{"num_hidden_layers": 8, "hidden_size": 512, "num_attention_heads": 4, "num_key_value_heads": 4, "head_dim": 128, "intermediate_size": 1024, "vocab_size": 27653, "hidden_act": "swiglu", "norm": "layernorm", "norm_place": "pre", "norm_eps": 1e-05, "positions": "learned+rope", "rope_theta": 1000000.0, "rope_fraction": 0.25, "qk_norm": false, "attn_scale": 0.0884, "bias": "all", "tie_word_embeddings": true, "parallel_block": false, "init": "normal", "init_std_qkv": 0.0209, "init_std_o": 0.00523, "init_std_up": 0.0209, "init_std_down": 0.00523, "optimizer": "adamw", "learning_rate": 0.00064, "beta1": 0.95, "beta2": 0.98, "weight_decay": 0.16, "lr_head": 0.00435, "warmup_steps": 333, "schedule": "cos", "final_lr_fraction": 0.1, "batch_tokens": [65536, 131072, 196608], "max_seq_len": 1024, "doc_mask": false, "train_tokens": 1040000000, "max_steps": 8877, "dataset": "wikipedia_en"}
Each number is 128 + 24 x the weight over its row's rms, rounded and kept within 0 to 255. Layers, rows and columns count from 0. Numbers have three digits each. The size before them is the row's rms in percent of the matrix's.

# layer 3 MLP gate, 1024x512, rms 0.0398, rows 294-330, columns 256-383
098:137152189131167152139140096096145128099163122146112146122128097140131107102150076120143092165177094087121229093146145137119136153122134124116161118173136179121115089118121115164127134164183131083139112124129119139126132064155102113132079170128099131125097205095120127137123090135136122117131123140130131124148154108143148100101103077166139124163104132146133149164179159081120141114152
100:146119138091080154133087151139154146087139108112140131141123161134134094099137097106107127120142118110141131111127151106124136112148107152167126113118109136137123126126146114150123102098172090133089115105127161112072118107104117116089164165130144143128097105174103147105133165119097133128167113097132124150150118162104129135133088146117149138186068182139160133127143130182175102082163
096:168133164100101117116127123107111102108134150108146097147138189143124073096116122172147084078133128116096106156065135107122135114109125128106094119136125093131091159150140127177159150128143134127100140126148133076136127160084103149120132126165118106144158103130113124141114137157136114111098100137111110132104096091115148131091157114129111166128166124141093166139131161099156118104140
100:151098138130085177141127147130125110103133115134150173160123127127133109151107126126138110095146104167199146138184155100121140136104111126117114097138152145131127110075148115132118144104104166180139143118119132113086106161102114131136141157144146105127111095140173149121102134137131162096110132142101134115096147126113097157061174098123115122121117125142105150148144157121121154124149
098:125131127141137145146117137085150145110095144125153161130130120089151124111134146103092143109163129136156153089166114139128130120150117121142138082090116122119129117118120125091068141105131096152177128106160134085135167128142128142129139147154114086122117141132137127133164115133127144173088132093148121132109133137129107109145098163090106102138116139125132159120088148171161074155107
100:131136106141144125119105100091131183109131146118148136149122106130139123142103118105133125146192147120161129091135139154131159154111137174130133079127109110104123124101143119090108136094137088119111092116109143143158169128153073130115104117114151146139087106106142155143078158146131143139114139098096139116104139125144106162103112132114127138153072157116145103136108137141157135122129
102:110093124121093151073146125125160131116120136099151086116126114121136101123111086157105141103110112163112141114113115129089132150117115111161120186136111101123141133124113162096147095162152138132120117149134101132095097131117117142115080157142131146148142112089110108160138143126076128132160122146104100143163128155147162107138086128103142087145115127126095110129133122086181149099130
099:133154066139111172133107121120109123101130122145107135119140129089187105151072122133155103089156106151140128096106121130127153150130164135111138139115120127117143138142175092127104126135142091151156077125142118117127103154133059120127110148119146121120161159111101074118104092175065116099158123090138158105117130165114096115108101122139151082120148117128061144167075133129130109132111
111:165180169147133117089119158092164070118136113137112144126106096125116158138132149151092077150120149126103138122118081129145104140113098111110130154114131093132148101119133086105141075114138130166131091118114095123140168119126122103118111107154156122106140160109107123156132097131115151162136118152110098120132134135079137110159159131120147162167118034139136119143122103096095128128146
094:106113152161088141128095124105140151117106118125109100095107117132156158133123110144121117136143185142111129168132101096085093143126173161134093124142173176088100146116111139129056141110163086134097107140120124105137123123110121102117129149133133125130121103138071157128176142155138141192144159128092131157126134172122112135123152108120127147159136140120108153138121164104125121112106
100:105126144123123124139108097134137083103130145099145136089090122124116094142123079139185148133145120134165147137164105103076112171110136133135125160114111119139102135139075108143114141126166129144091145131125136160099143129134150131162088153098148141140138149153104118155129124129151130112119119131118115124143122111176116162134135114150104162108122109150114128134152156120175097116111
097:137153156136117110137134141091152129136151134092160131109098099124082128128114085158108130123131142128078120132108130156145123123133153151136098137154123138135138101143127109128131110132126134099120125115125140094167114131206124084107128149144058144085128116115130089181142148079124135104053113124125112136106109108109181119123098120150172165141128165063118155123096136105162144126063
097:161126152132104141124097159118142115107118107137146143186087142098080126156083155106118128099124128122135092166134113108131141123108109124131085088127146168122160091072119114114139167118155180048155113144113173127149205067126139130115104126149146130145100155118128147092141169157111119144107117136124168156121166116119182137125122113133158133116138097091169125124125119127117126157106
107:157145171109101144159108130091112122088145109108099154145127113090082112180123127127149154102097115110095119126152090142140143109153099107175132161162123150142118146130157098129127197143137116143113082104146116141092142145144162096098145145125139143090158138146101125156154100130116114123165121118139172125157145166143137120119104073120108137093103111127149115124157146178146130144124
095:180193147139121118128102143142128104109093098138131130111069105125142103159137120105131128118116129138095122104118134116125100105121141134125159151128132150109143186119156083104162111104122126121136098147118113126168100095127146059142084117175132163107146121105143071128114103143147114124124155127167115125160195107125132136139131144129109108085127121128141119097105135171120128114136
097:139142161170170144107101132138142160136175124081131138111154128136108120117145132118177125089117133112147130159116122119079121089159127099141148119135090114163134096109103167133118149079138121148143097122151125156103127117146169128138103132110114152077148168115116134096095105107189116116085142152142142175153117135134080149112134149154110112088114126171129146099125135170114099133137
101:140123147148116129115182145120109109037126116131096117163147120127133108107099141138172133192132131130150098140148100155145160111097129058093148082177146122145126176122106149141087155157107142100111102110117123103139122075136091116132127125120140139107088115146134079087118071114114161146139116129153181110083152125115110120108133142100096146148112117164103176141135103097161169138179
106:103119116106120087119135140072136101119108128117115128131137174144092112211142155108089103107161109137117157103133124098196137075115158125145104146115163140156090197139138112151119085118143114133149117111129127104112168121138141151128122146144086112121120131114095140134179112115172104114177091093104104137105117093157124166118116086160133111130078106127131138132145116087129116110130
095:136155160135154120134124122136090156104078164115107172094123110125081131131141159121130161141087167111127127118110108108127116121142128092131142102157094120157116110108128127151146129162108099125105141077118116116113147136067103147139098139155110158111159133189117143121121089160122116085141148168139139142129134130165124115097148118110075150141087096107087123112155146089076172108153
096:120140157150110152111120160159120150125146100092104163113148124130155167153164099130175112132127151130107142105134089124139115112173120132146107121155126151100109149090121128105149164158129130133145123162148116088114116160113160128102134135112159109135116151127124133086105148131143159134122075108149133122142129136130119170167077106132128142109129125169151087103132104135122111100142
100:104117140137139089095171095075159167182130142131139145178086117119141125123147108073157148158139180129152133129125099111140153148169139086110134144143121149123136104130193126120120101134133119149114137095137135103111117143100114129115117136165128123122114095132137158186136128116100106093099105100147129118121125132127147134124141095104063153192116134122132163161134157078154066112132
097:105148152104122113079099145107145122092113162104115152111140110141126146132101135117114141140158117178131122119160132104101098119125111100150099176147124131136152098121139161136073138135122113124139113125110139162162141133154144058139151110152121133117100099110148120112115090169182108136134160095130094194152146155129163127106102127108068124136121132121130143095120085128139090147128
101:136110076164096125114148147099112118147151141136153143136107134127125133131127141147110140127130119107155123128162122115075123088143132142139115132119140139139107092090138110114088183147161121114126132122163129139114134110144115102129099147139138094094077144095149132144113109090144131130094121113149197118121090102132139115116127149127162145145109120173120180100134152137103136144141
096:111104122153118128155149120152141093140117155110103125140145124140167122117109111151138122105131110110119115117154095116095132144119137168150136131169100165130100085124154122141108104128126140096087139088100146130147140130111112138152137106131132158086131136104113114118155118121138122160170145130126142111095138125117098095142147136142061151144149139128130127150153152110131115100159
106:108131153123164118136112147069139145155156099120138171121109116136130165144094129073119098113162161135112164112127154139132125133109103125127126126126097119087109066120109120121134115132168134171168112140103131180118098120126112132157132107149098164119102110168127191121148172076135130139131167150127127132152107130101183144133097117109131165160136092150123110134117132130160131136117
104:093112106099114103101133137132144110091165130175116166115162090097134121145120154147123137109110097184126143139119079138114118109120134103144159153140143126172084154162121139159118076130095121122083122123123125128157113098142116138148115125150119135129141099126148129123114120117166146135142118154142079125115142134104119151109138154135105135117151173111119164159147162143106135156108
104:139115153132152143123125149111124155126153144136181139095134100129086122100155145087142101144131120162155124141143115122105116100145127148122108142102124125160113106131101147102074150047115129138127127124136122118141122041114121114128160156117113107144128135120130136111109128122111174131135166089145118117087106123120158152103088104111165144101132137156165124129163152185131117162118
099:059159140138129137112140109119110103115134100161118141136094145087115107125140110118117091084181138158112148132132111134144090104167124141122183105126083134131142108117113124117113110146186152137185122105137147043107186090063159129084118082145137129082193165127142091134114137126116147126124152117120119091114110148148123118144122140141116086143155137145171179143163169156102130119122
100:149082126124097108142128153139154146094160129137113115143127142101147126121150141054110133125153103162131091139116117136105137123127094109114109148120107119151146148091113105144142131113135102117147149124112189127104175095117120138115078064154137169121104076100107108114170155110118167124096128089124177140165165115140159150103136125125086137143133128135106144115136159127149166091166
100:171155101118139140057087135131140135073105128158124074148126121179133119150131091146156120112123136140103150127149141152105145131159136130147110145102123152112170118117089151089129112127169090150092132151131144153101122096143129121134101134143183141144142117145087086112106108129114162166162127086132142109094143111132116131143133129114074139113141121132147148123126103092128125127127
101:158113117127161121137128114124169120105151131112155095120140128113148124124127141133128123128115108161113094122131155082169126103090149128130160135138157161180126172108073103154114114093139143134132083131095128105154068062096177098131149126150126111138142107136106114098156135140156129170135108125145088129115145156126114125093113118120118067153103149112161128146138144106108126121146
103:131162166118164128131068135096140106100150142123145119107151057130132170118123116169173157114170108110144107146110096093130107111142151141121098127139085166100119132170114152141133112104128125080107163150086094119141159111138158149134119131128153137145132145103134164114112154121127103094111182128117145126145114142152189114127130154151131113111129118165099164147132158094069125141086
101:107174138117085109086125083120125125126129147144122104128127142117136133133097140121103115109134191151163113120107134157126120130118080104095101122171145125085108093082149122095144105103105191108112149113088142058164140129119130099101125106097138099136135134165103184136155118144128116123126130121147174133128104150111203125133155120119134112135103118100139127140113095114090122133119
098:133124137138122072117117099156130135088145126108125158150087105131114110080104159136134142114115101141145125133133151095146109125144094083160155103110047142161119140164071118157165137076147105115170108178090089127120152106089155093141144125142099140118123133114103091154114119137138144134165168139123142134166131128168130139060095114136108104138110140129145120133135158162117139132109
102:132131126078156147138144164127166159155108096139096103132148133109145107143129175123125126122142090151169165140128122121129110100092138132157141130158136201130142135124147155100138149109132131138132146157197105094126149114123150167117119135151129115093109155155138137151121141149129148130129137121116155118132118101115143133146073121126108090138137126157085110128148113134111146083149
108:127215134138171118106086104094169113110121122146154083129166118120133120135157140105149103092133120140088117146147144072125135130124113139130099120169123170127118122156165129100106148127110120139133147122129126144128117083144151121159157138121120153087169115112112107151094113148165120137198120127121135175125139147168173131104139156178119110105146142110114137152113147115126115116126
095:163129097112103096153103133164075139094146134161115127117131126165168168125100121141103174144090091123155136130122126148127159123121133130168130142129126134116088158136135101119132120107105138113124100131141148139098112167091147148144124110121115115128081124100092127110097084163127138139123095106150126154128116119145124066095139106129081161085119110144137097133106085099174092130142
# layer 3 MLP up, 1024x512, rms 0.0401, rows 294-329, columns 256-383
099:110155126129121154098062129132105098127107100151133125144130144104128117165127150164120107141143132146121141132097153142152118146142117126061094189107086154110132138135137099133154144126143136114113131139145115140150107112138154110138134110090106143151092144134099162140122146124104121102139102138158153134117153125142133113151137083113155130142115122144115121154086145134133160110094
104:081151074121151116105158146117145099143143119135115092086153179096108107143090122120088114109160102106147129170153114106136129129137141129111148123164139108108120134133131113128115164154102157121078113105128136110089140104131116149142151124114095165152142159153138130137112135106093093118120135115096178142138096097133145118120124093105144116134131111118149167139127107156129109136113
098:115178151141129152132175104133139113167168096107129129136138142099087107081143102106107082141123147179077106135139110156163135140158126146128107153136179150136111140155105101102154105118107130086125112156125130126138126113158095105122117143122134128132124131077171130137139168087121186114134154108151064086114155116124118122093162140128179141166109160167141105134133126152110122169138
100:136161145154128161128129139076173127131154097174127155137168128133165093114091117152135124118124135144160132114170106147117133166073111116117117128165139134122113079137117128104097084126141149109130093091123128112133184103146105117124131129129122097162096183132108156150121128127082119120157151104093109148109096142091139129079151141133135148106118155133131105192122133182186138132092
099:182129152117110088107105110094152118091142136128122145116120141139119078101103092134170131110156091170095104152156087134106141107096137101171097134136080130133150101131136135141145104131148121090146116130121152147126070056163151084151176127105133185132088151134084081160140149125147115155128146121112144120113154121120141121120088086120109153139137163164147168130203117139102110110153
099:142102148141115150176136173110098105082148127114099127108106131117098118128129161146187122113152156127079187143124108123150116127129107094125105130095134143127100127145127074146102127141112147133147160122101135154136125089121119149136145105122084110142104113113148164210119132097132156090115110149118139148114136134091113166149109119163178090137102121111145119116122117127147164102060
099:116120136125147124124087114117127138143095135146118075068122143142135110095126133126138145138174102143167119119147135095138140085122116139144091115117096131119160147098141171088113135112121135133178152091183102104088167090083132140131188107147141134075131145134158136104129153143128153138129140131146122130152117140129128094120115151112093128183129159150107152103134121129120151121203
096:100063107147092138116166166157148155121129079125156126097152185127112089138135123118124139119151122094099134174094116139176122163158156126112109129137153093126133156098107095140144174139102129076145178140162166151119136094095132151094119129158130121133146146101117086131104142153151101105130131128129158127122146097145135158128138107124124109110094138150169078138132167138120126138132
098:132141119159138155108099102096122129137083133148120076134121114122156115099149142096107182127119085123154149116070125157095148114096088135144135108147130157106152139116112152077114086140078144133114135120129150125124138134104157125124100147122151112144182110123149139138124175126117129138103145117128127112098133092138150143113178138143133128110074163179137155151107101148159113142138
096:137132149178163127142125150131112122121153118175142136118112136096127114100104131102115139144165101098144119157173111116163115180138098105119141110110085140130131105135101070130105120098141172088145153125118123176160166102118120101117114163110198105148113132152133095120106144130176141173139160108167146128117127082148103155093076148123143156105130145102132200112142115130126149114150
102:131114166096099083137093128139112153084118107144155101148107086113172120157134084110146171118086104146118149121117128111102171155120157115115112080140137139135144138159093126164132146143104112117119127114091089148142090169120100088127119124123165125164167148099115093173111142188122123129156096145144122092117139133138142146141141124116130156098174138086102143111180137132121147126100
097:112106123124111126076153108129129094106093195115130112116107130141120145100139133127125117105097152132114152124120143158116132132147117123169141114067092094117110136151110151123135112115102136129094168104122105150163119184127137127091140112138145140132137158177117144164135157141148172148125132135134102135159155140086114106126141134086114087144110114120147126155161117085138108136076
101:154143151175078155149095126107115110149161108095113128112087118146117158094116131093162128142087143134135113169108168174101162112101123084114105134163122070091126115143112156127132100145148147170159122120119109123136121147128113133131128150103139119144082161120155175089137149116109133087092118153095062115135120142150151147157139138136149144136134134069084174088143135119195138160046
094:133139111136167116118096169132143088115126100106121139101136173116128096121138163105127098127151105140148104123166151115116182139147124105151125160124141111139156140118146109150122113084150110145127110104169131166103145108173116134129148119129099185114158153108116135094150153101130155128167106132084132128121157132124121133112108146101101112157127148099145129116148109147149139127164
094:133141138124110144096142110131094124166149135146137113106100132152142117155105113112138154134120135113107148140122154131139144132131108102141150193088147113121142105113134135152107165147138146112137158157097114141149067116126120166130175140111118171171133137104153125118145130089118107122109093163161143119105112087102133115156097117165138150132185124120122135098157118136137157120095
102:140141089069149119132111137079108140109133106130134116090132147065131094097132131097142128170118115145142147128128103130114110142149144115154131110151143118139116113141165141138121181101110153158144119146113150140159132145168107176125095151206122140111121127092156127144128114138104153131182167103134124096131092100105120130136139118102139106130127175100089104110165144131119152140129
099:095156145110123080127079147131127164162122119115102138108142132120109108101128119145103083081121145110134157113148104119175130101129139173143105158113128125127132129151153160097181124116107133113108118112128153142165126157091091119115119154075145165160121111071134134131091103149142148096141136110133138076110104171137124148115069127069119121108137109125088066114127151121135144115205
107:119127074095117158114177112176115163138151167106117135108136122094166091132076103162134124152168128107129162132150146100076129113127122103093166133070105135121121148134121154119142132174147098126157154126107149138148165124099183131124115125108088169101121104136142059102080114146149111134147134130090104152158118183138117138083114165113110150128153118148181109113098165116141118151117
093:076114149114126155134172144146157127123159099126120127094159151123110103152183107113131104121102075116115131091121138139159157118113153150146138127134143097107161165129150153137124115144114177101123111159123128122086146123147142142118151148122127157140171152104163157115168151109118193133098097089117142118129124117141126133150106116131132088125118121123141154116112109145141113137133
094:115147112131153148144161112157131122096105174161116127131130163124142149162130144200114151150107112166099140173105117154111147120123071157080167065121121180105138096128138111083125153147081079178139137126175144073089114115157115143122097159138129118128154143216148118110141112147102130134136089150088110124118121126167075100162151125142057111136112144133083127102110121107101113084112
094:124150101128155134115130140121121151130078146093108140099106137147123141125166164130075119142133112193087171124121130148117136100133048176137120106113121130111132121138090080131089137108130103148109119123168095132092131145166129163128126145116152151155106123094163134118090157145091125116124114110123096128121086089132153124152137132135143107084133131106105119123108109096159124165135
108:134134104116138141115149093103177091147150129140145117184157125120113124112132108105114106106146137114134106099144135172082117146127091147128153088132168150139125124118096112157139128102127097121129161142118116138148109073148083112140095161125122149122117138138131125121134121112137132127155145161102101140087082113125137125061150090125137141147154165162149132175088191152176120152151
104:100154088118109142136092073129089136173097134121160091180139106149124128168125127141114139136112098065106110115124130114126100119164140101151141138118126145165127162086143159153141132148079123121081157112115109135142124111112107192170096104101109119147194114108074117126152099101101102125103113116063175093103122118151126108141093144131171129121120122111123147097147129142124134158142
100:115087123120157154108106147154130150152181144127114140112140135124154148112093150127149184156141151135126141137131103111085127119125145136119141134112098162136130099126138091185114133117102139118159115124129134117116149132142161163102160098150146156118132102121098104123096139130129158136140084163152105132124101098110079074157088164157110132147084130117130168147136127105139136160068
106:145128170122107164125141157110119137113108150132197113129156156145159116087132106120121159098138130148134134119139114141152117131128098140104077125073156131124085110146162151116118191097127154128159116107116114135123108158140118162151149129091177099114103152122162149124104117109116156138174097144137078084146100128123150094166113109107189140131151145174154103116138155121115116148102
107:136079140159127123135104130101198148147144170148073178144102088141147134146149104137177144146133129135107167166146115140140136124131091094150136134101103091069163150130150073168101131134130114120128104108107141134092133151151120147121135109171098126135145144139110150131160099129134197150147158160096143124162132119101124078111174153156130138141126175159134100165134141170116148112124
109:120170121161147151139116091109128117164099100100157108194129097115139102093126144146136136139121147150103144134125101116119118148137156096091115158157133169128101135117144138123163100129126139106105147148110127118091092150071135125086133151102125150135109140123109175106127103162145128148099092070116090149137136103115136123139142145143145159134108130118122093109111102106149110122099
105:104134122107141104129145127165093098073156103096105152118154128177112117081111132151167142111133113146153130165133108139149106148147116110113174083138073157154134142125113120162119113144179102070130107102096096138127115111149156129161124106145125182116163114117099121175124116110163163174124129126128128122130132096142161072128100155096137133116129107130146108117102135132094142161102
105:158163145150103101154083129155076136120150112105132136133138130138147149096134105131151124110088166146088145104132142154132137148087114153120108127096182138122080132095127161127131125148164156109131160131114144130192131116126132113133103128150118135140086091119121096142151166154116148128073143136096134150090128111131117101141102148118160125143126137070150139113124098145104118207180
100:157138116132110135127132143129148111133151109125103148145092112095115098122133188160125106133100114131141130073156124154121122127113128129110143114162067160160104120130157172178114137107149119128123108102102097107118185130088112093117089110162129159113133117189162129112198121121141160126151136175150136123142133082150176115125115071142124186141101123110147114088124135094130114088118
103:155100089158150170124074107131113114144111112110133127106195132189121138145122178112148126169133120155122163143122139130151110092092096127132103148177167127062127108140120143095102067133110146133127117152116130172140123104131115155185107147171133130152139157123062167144148185143114104129100157132101134137140156103123162133154083148100147139110110107101108075146081130093129100120156
105:138123133143118147111126104075161129121129184126124138163138156128155132114098141143154113150082110138145085122119126120098123118117135127063104142160125052139113125152128115139119131095091103110079143095138124104126111119142119152111122137116123190143132140074156096134136104164119063159076138146154116131085105115139130116114110129110137124142137133093126118140141134160158134113092
097:094072178103086117091122087166104171145122146129090124118137141102125150138150084120131142113163109118111132129076116118143106103142114137076146138132152140145113144189152111113133128150137084136145110137135136113114150119106120137128121129127148130157112126151116170116132120157142110084152088166132139119112122116149179102151102129142119103109104146129127131106090089076125141088107
098:110179141140129098129112138118152101123077160124154115116122107159123130145163144146130148129085171119107170121100134123172112109113160132139144180106114129117132107142127115104140120134145119099129169133094123117128116129119100129173164119138101157165135137098151127140162100183173070140160168124184133109087091124139138112080131128152137140089122103139191121072116096180116125128130
103:121103137134121096122110094120166088100138168133146120125069141076089150127123141117156090130180147133130086117113128123121120154185118130125149159185072120125112097130117097136118089116172136136142140142162106110105163101112091132125141126112107127146115103102118124167163164087087111119139169117162084122107146128126153106129132165181115119164101106127148148138116154080110133142132
112:151119080132126104126134143075099124104158140144082120144113155105153122158113120120124117128089114113155103120151126185142147087145185120113144127120162085125147120132158144143129126126146132103155116116162149104127145136121128124104088100118121121146131141132149107112114131160096121142146096152120112083129121086106125152074128145092101138138152133120168114145163151133147129125160
# layer 3 MLP down (transposed), 1024x512, rms 0.0364, rows 294-329, columns 256-383
100:113103094129123118118099138122113132144148146146143117106142171105127097116121186133150170097115160120150041136103156150140126156172111125139097129130110120128124163129144136101075103121109160140131162127056121110147136175106146169125131139140104116126129166151132136100122166125142156159174145151113124147147132134133118137126140130135125127129139152145130142128125111122132176134099
105:118106138125129165150166137133141104125155116106133088129102133143129138149155144099178140146109138172147110139140119140142125113138146113140127111081083113191149067116137156093127106108139104158119137103130143163121178172162122157134126133147127158147094139136135123169130109151141134132121092072116138154098141096129083152087156132140119121171131110128100085130131108179112153154166
097:127147105132104150155140146124136139127135134117143177128133077124137109161128123137135151130107127153140125125123095118136099122131103153125155126187107117138076137090120095114117128124176137127140079112125131133165153127136108130113120123126150110118129124141168092181104106159118176134123086166122151129142132114134174165162118129109118083113094130178156135095142095134125123131082
100:132130145142119134140096106131214114066125095048143111104120141143103118144136143145121155131126182140128120162104139126105107144154115141149129096156162113161163139111124140140127134079109169117135161110172114125084134118120138129101125112140119091154125095174123127109164122157154120117127127121120158112144144121138137108110114147153137080135111088184109130090153156140109128152111
103:132082104113141133156148123105144124123140107154143149113086099151131101094116156103153150127117153133196081165140174132096109132146133112127133136120128120156163116142116110143108082052122105134189116122128138144113122108139126104079150120116149098093115135121127166151166111138130152163190115110138141110115098134116112116109116127153124121118144120164115103116135129176112160159155
098:111115149140106133165140084145154092143168151139076106114169109096144153103162138141132127133095148078122152126119115147099116094139134115142138124126123164143145082163117086174137127117147146115103130113165121101097110101074157116167130138087124123127160151104119136110153160117118111127125193135128097142110117097130102089121137121117147128125126109098134146171112126164142091172119
099:100123143108102133093113125117091116152120188126144104126130165154121128148157128154169176108124148117112116123104069108178149120139103125183132122113115131104129134174100127095154097141157130131130157147154177118125140089128129190107149174134155090176151116147111113144162125129080121105099108107123148129105158143087151089127090163140129145098116128129098162133117135140105146112082
098:151166136142102151144145124107091135164119123135138142115139105126159093138110171108112154176122122125124153121130128113099136140119110109106177128105064132145113133121137157142162108122117139119065123164139116143120101132136147143131116156074108141129124125128124169132142105153120165186109106108112128133115194095110114131132108099122131111098105126116113115097155135129105097095120
096:160145134095172140092149156130114064112112123153150128158147140138142104137101135124143114110135133150093107142131114154147075115121136096121098105129098062121092113128100156106141124114137145110126135094149098154153153144147144128127141114102116099111127120145137104114128131118135126111140115133134137107157111144078092145146134135115177158119167078128145111141158122173133139101132
097:123156118103132144137125110141102129102155139166166109109110128123162139131082127116121113152114178075140121152093077105110110144136115133119146110138143127067106095099103169080119118089139153123159157125101110087099144133085129130166124146138146144123129126127094157193146142158135142120124150108118159107141105124149131129113103125115157119154140129131127178065138131127134151121099
103:144160165105152131121137177135114101125151099132130127129103089149174106134145109151107086116095103155138128132164147116156131130094138112061110138110138159111152114135124128181132137135098144152134108066140084172121153190109113096128095121103139122126167133131116159111099138150149140158159148134103126156134132152143116156129114188110110174093144074126095130135180152137136131122141
099:146125128135121134173127117139161157144161147130193126128132158093102089129073123155153126138127135112125081143133066106133120102104176132063064147142142145146141124138136111129130122124150140123142156120145159103131135123138097136114117164116101146105155103113107135123144095140112138155131146123149120146132092106127193149081136154135133127111161148106106131081070160116090122070134
101:135130140126123122140158120092104132152133160129125121078146148127151111132150134154120121107151120096163156085157106126108129138159141167105160152108116112100108164152105131147140103149112137166083098131129111138117097160120147137122177161124111135113156123143111117131144095121150131131124162114157067132111089140130071142126142078131109115149159110124138130129149108094161134120130
094:122153121123133140145151113151126126120125128086135178148111113128140150116127063101178149142154116113138102129117138107156129122106138124137101110137130144127162075121114179124140077161156133162119151127163145094080114143081150106113114125141133100156123145126157084103125097168133132135128152149153112121117146143127156144161115122159176107128165114099118147103099136107122157140119
094:097113148112103112129125137113151152164106128139165097120178113144133099107141110137118125167124140120134123111144115056150137122154141166124112141124128078139124156116130135126117135113150129101140146112118157164119160121146142121131151159102155091134095101113137157116178153097116195124122097088111124104118126186115123146089136120106157157102134101150114101136149078122112112115116
096:142131110137136102118139130112156139110112100110124120137150128134138133150135166113147115121118113145125111140141132119141109159141094176154136101120151097153130140119103117125125105105108090134159162110118156150123115122113157108150132156100079138162151127094082124143134108150141112129165137098114092095136120126155148135099105125094103131163166140112139131134122100141132185126100
103:066118138122140095156109129118109144113136109138123156124122090183115127132130105132165115155134119103183116094113152174113130095167094115137161092141143117111134126138124136131159149093092121113117153109134123116085136146120149156104172131126122200173153123130140171130164126149081082136159156100138135121110105140136115094126162094135123115145158158150098114089135157137087122109105
105:144091096135149167113154135116118173146135134148143118145105116154114140108120117186115142125131102139124115157188140163105127138105158116124092129112129148126160111146127207127132148131085153112102173139107146104116148144101159160130135128118123133128124122136134161126124089115151120122154122110105135107151150100136114130112141142155152159142081165132128137142050122163142136135094
087:152154101151117099116129123117122081113108116110103170106151125152120121161133124158123140118127145131139140145104156089092113154151097093084133143170118155132127142143129150127149138105111098159132142128130156147096129088100105080119121145157133096094128163119121087149123102181135089091140154147130112133150142087155163108089136120135095133107094102128113124134138089086106131111145
096:117126080159093140118112142099129135125083103067145141093115120112108110116139123124144094115151136094131127090148161104143125136145156113144084109119142133103120173144125129115130116082111187098149107120129106144151109129110145141146161151154131095120130151093125117131166131127144089105149139077103132159136132146130140108126131125091107141104110153135181151095087132167121096179122
097:108127167125154107143138137089155140147087116143135171187134134113133123119099107113122161146118156143155118167129103121159129093173098129141113126146145120125128104117141098144151101157131134126115116120120101157116116121143113132101128142167148135146128078087124143145147141179132136103121098138145134136140097145147108136135124107100117141136124118087153136128166134120143123099127
104:178131131123127154073119102105126125122122146106128155105150119146147172100107141108096146153143112168114095150130149098105131109137107102123101121113118151173130094151126146139121133137121140178130069150118116151148068142097120080132137139156117118086087081130135129133133129158099153155117101087120135160149130123099146110124146130143130130127139133108135139097133130142126098143107
104:122121085130129169123085111151115118144125138118142119136135161134107149179143113097144141115142136121147117097110108126153159091150128134168119103082094111141093153155126113161123092116124118141092148135128111152085156096185116116106161141124112119184182124145117139121194166125104105120154131124114119139119174099134089138126112074145131182146100132105100117130097131148115116132124
101:114142168120150147105106110198117151126164136138121122139157124111190108113093077132113143180124081135105105098129101126134089107139113115169119135132110123157109088091131113118150131111152130098074165158138117148130148081112115116158119128099129171165134126131144174162130131123131126158141155126133163148113100113144086128179127144131127124151120135142132136123149138108130148099118
104:169093155150130147103144125114095128169166138099107141132143173092105124157127152122163126070102160136137126098093136111154148152134141160140136140144118091128123078134137156077122147099071159093166097109077127094129142111120111115123094152155118137165135089143145129125093110079148161120147116110116156167101146095141120107113147151078129121197122153135101103119111127123145135130139
105:147158100123135166115126134102093124106161154138103095140164143119189175137129102113140118142120125139135122133129169139134120131138099108121166162143150119113147152154151123132139086097104161136113132152128109152163091144144122121147113137135124113122116111184111095121096148150144125112137092112134126150066153166130139189150120157121109147143094150142098126087151190101146126124133
111:132105104160133135145123103113111131149112167141102138143107150105153122093132116129137123132130128145102118113148091086119116114117095085137162152133065111157127174106142198103147118097142136104124156146161135134136140127165153133074139115140140109151095122129097122131119091169078149101114115131097133130111106090105156132120092120126115122149086144142113087118134186125115142122117
104:154090108125151141145119100105122150148154098117122126122128136170168096145144156161109091133113138096117145146102113127119102127132173125102136125141118131157122093141087144140136094109144149061106142148102125137114128145128133123141135099121125156168110140094143125092137130153135118118164100125145116128128162110116094123102137153123126167101140079087090125120159151148112133136144
107:146134117147142166161108106095121129130156117135091119110112125141149141127105134132106112121116180101133097142076124157122149101133115100141128118163151160145130121086095106139144160129119100137165118126113131132155140130120121108112174099112132142090132106167093132125148096116136102141093139138121114151120132160110148131141153137137119099152105080132128117157151106108117143151105
097:160118121123123120147134129137147107169135152086132140139130104092078130132164164153116141124133110142144137111138094094112110152097116147129153116173105127119093144112138131142117138145103132103120112088182117096114138105079118124141108123109159094115126119158136130186152095141107162127116130098171123147093122156144149141133118123148142139161129087073096165106135133088119064109074
105:136148150093128101152126164081133102112162159085114139125132101145130192140135147143105169164123126079120116106105117128150140099143096087090159153127110127102120140133192141133135157100137071126131148151122169163094145163136114192105184101147133118118139097154148129138159137096163102118132138165146123147132110155174120126135134085138139106094127144152123116141119124089120132190131
104:138134108135129129105093128111140130126151130120169133089153153098141148056113134126109149095139130137122126173121153119131116143113104121122149148132066142152141094133138077141109106165163148119122134143092105067129132116139119139148128149149157116103098126197103133119112169122156111143123122139135145133150112160126099131126133110108128099137167103093119167140106113101091167154156
094:160139104125152072161131125094156135115147103131146124142156115112085061142110126114137086149099128106127137150114113154094134122092153110137119140095152132123179136108100133118114155105114160159116152144125086127144116138128089140074132091105095122143134104083130161126157141113096139121106127114130112177168173165115100125126159128146105184152128121120174135144135150165136120143148
096:111148097144103146158144164109121095116091114128135118105110103144112123186109144119112140112139124090162126136118120130139159155139122185067125161173126107103125139126150162121102140158066090111095140166141141132133145171133131149137127130116162132107146163113118163092110117134119120122124111089131132162108158113134115129117126170164113151166127177103134154145107121115137118133112
103:105142115101115160143130160088120145124145107154146165162149105128106110120108134145172131108079119185149151138133146103097088128104126115110104139181089121127086106126138153097119097169117163132145151091131157133160156094159141097129140139113123114129133185145119184128132113153119109102086131104119187117131161133130109137120110099113163156066118144170114123147154139186129111080115
094:159132114131120135098135126086125162142105133146129147163084110144130146120121132137101111174123113088134113113148155167120136127125141124137156132138142139129159148154108170128149122079133112162107129119101145118108133119055131132128145157120119131170170092106124136126127078145108118106130104120148108165133138131115120131106126133134059147132115161144147117144117142097151127143190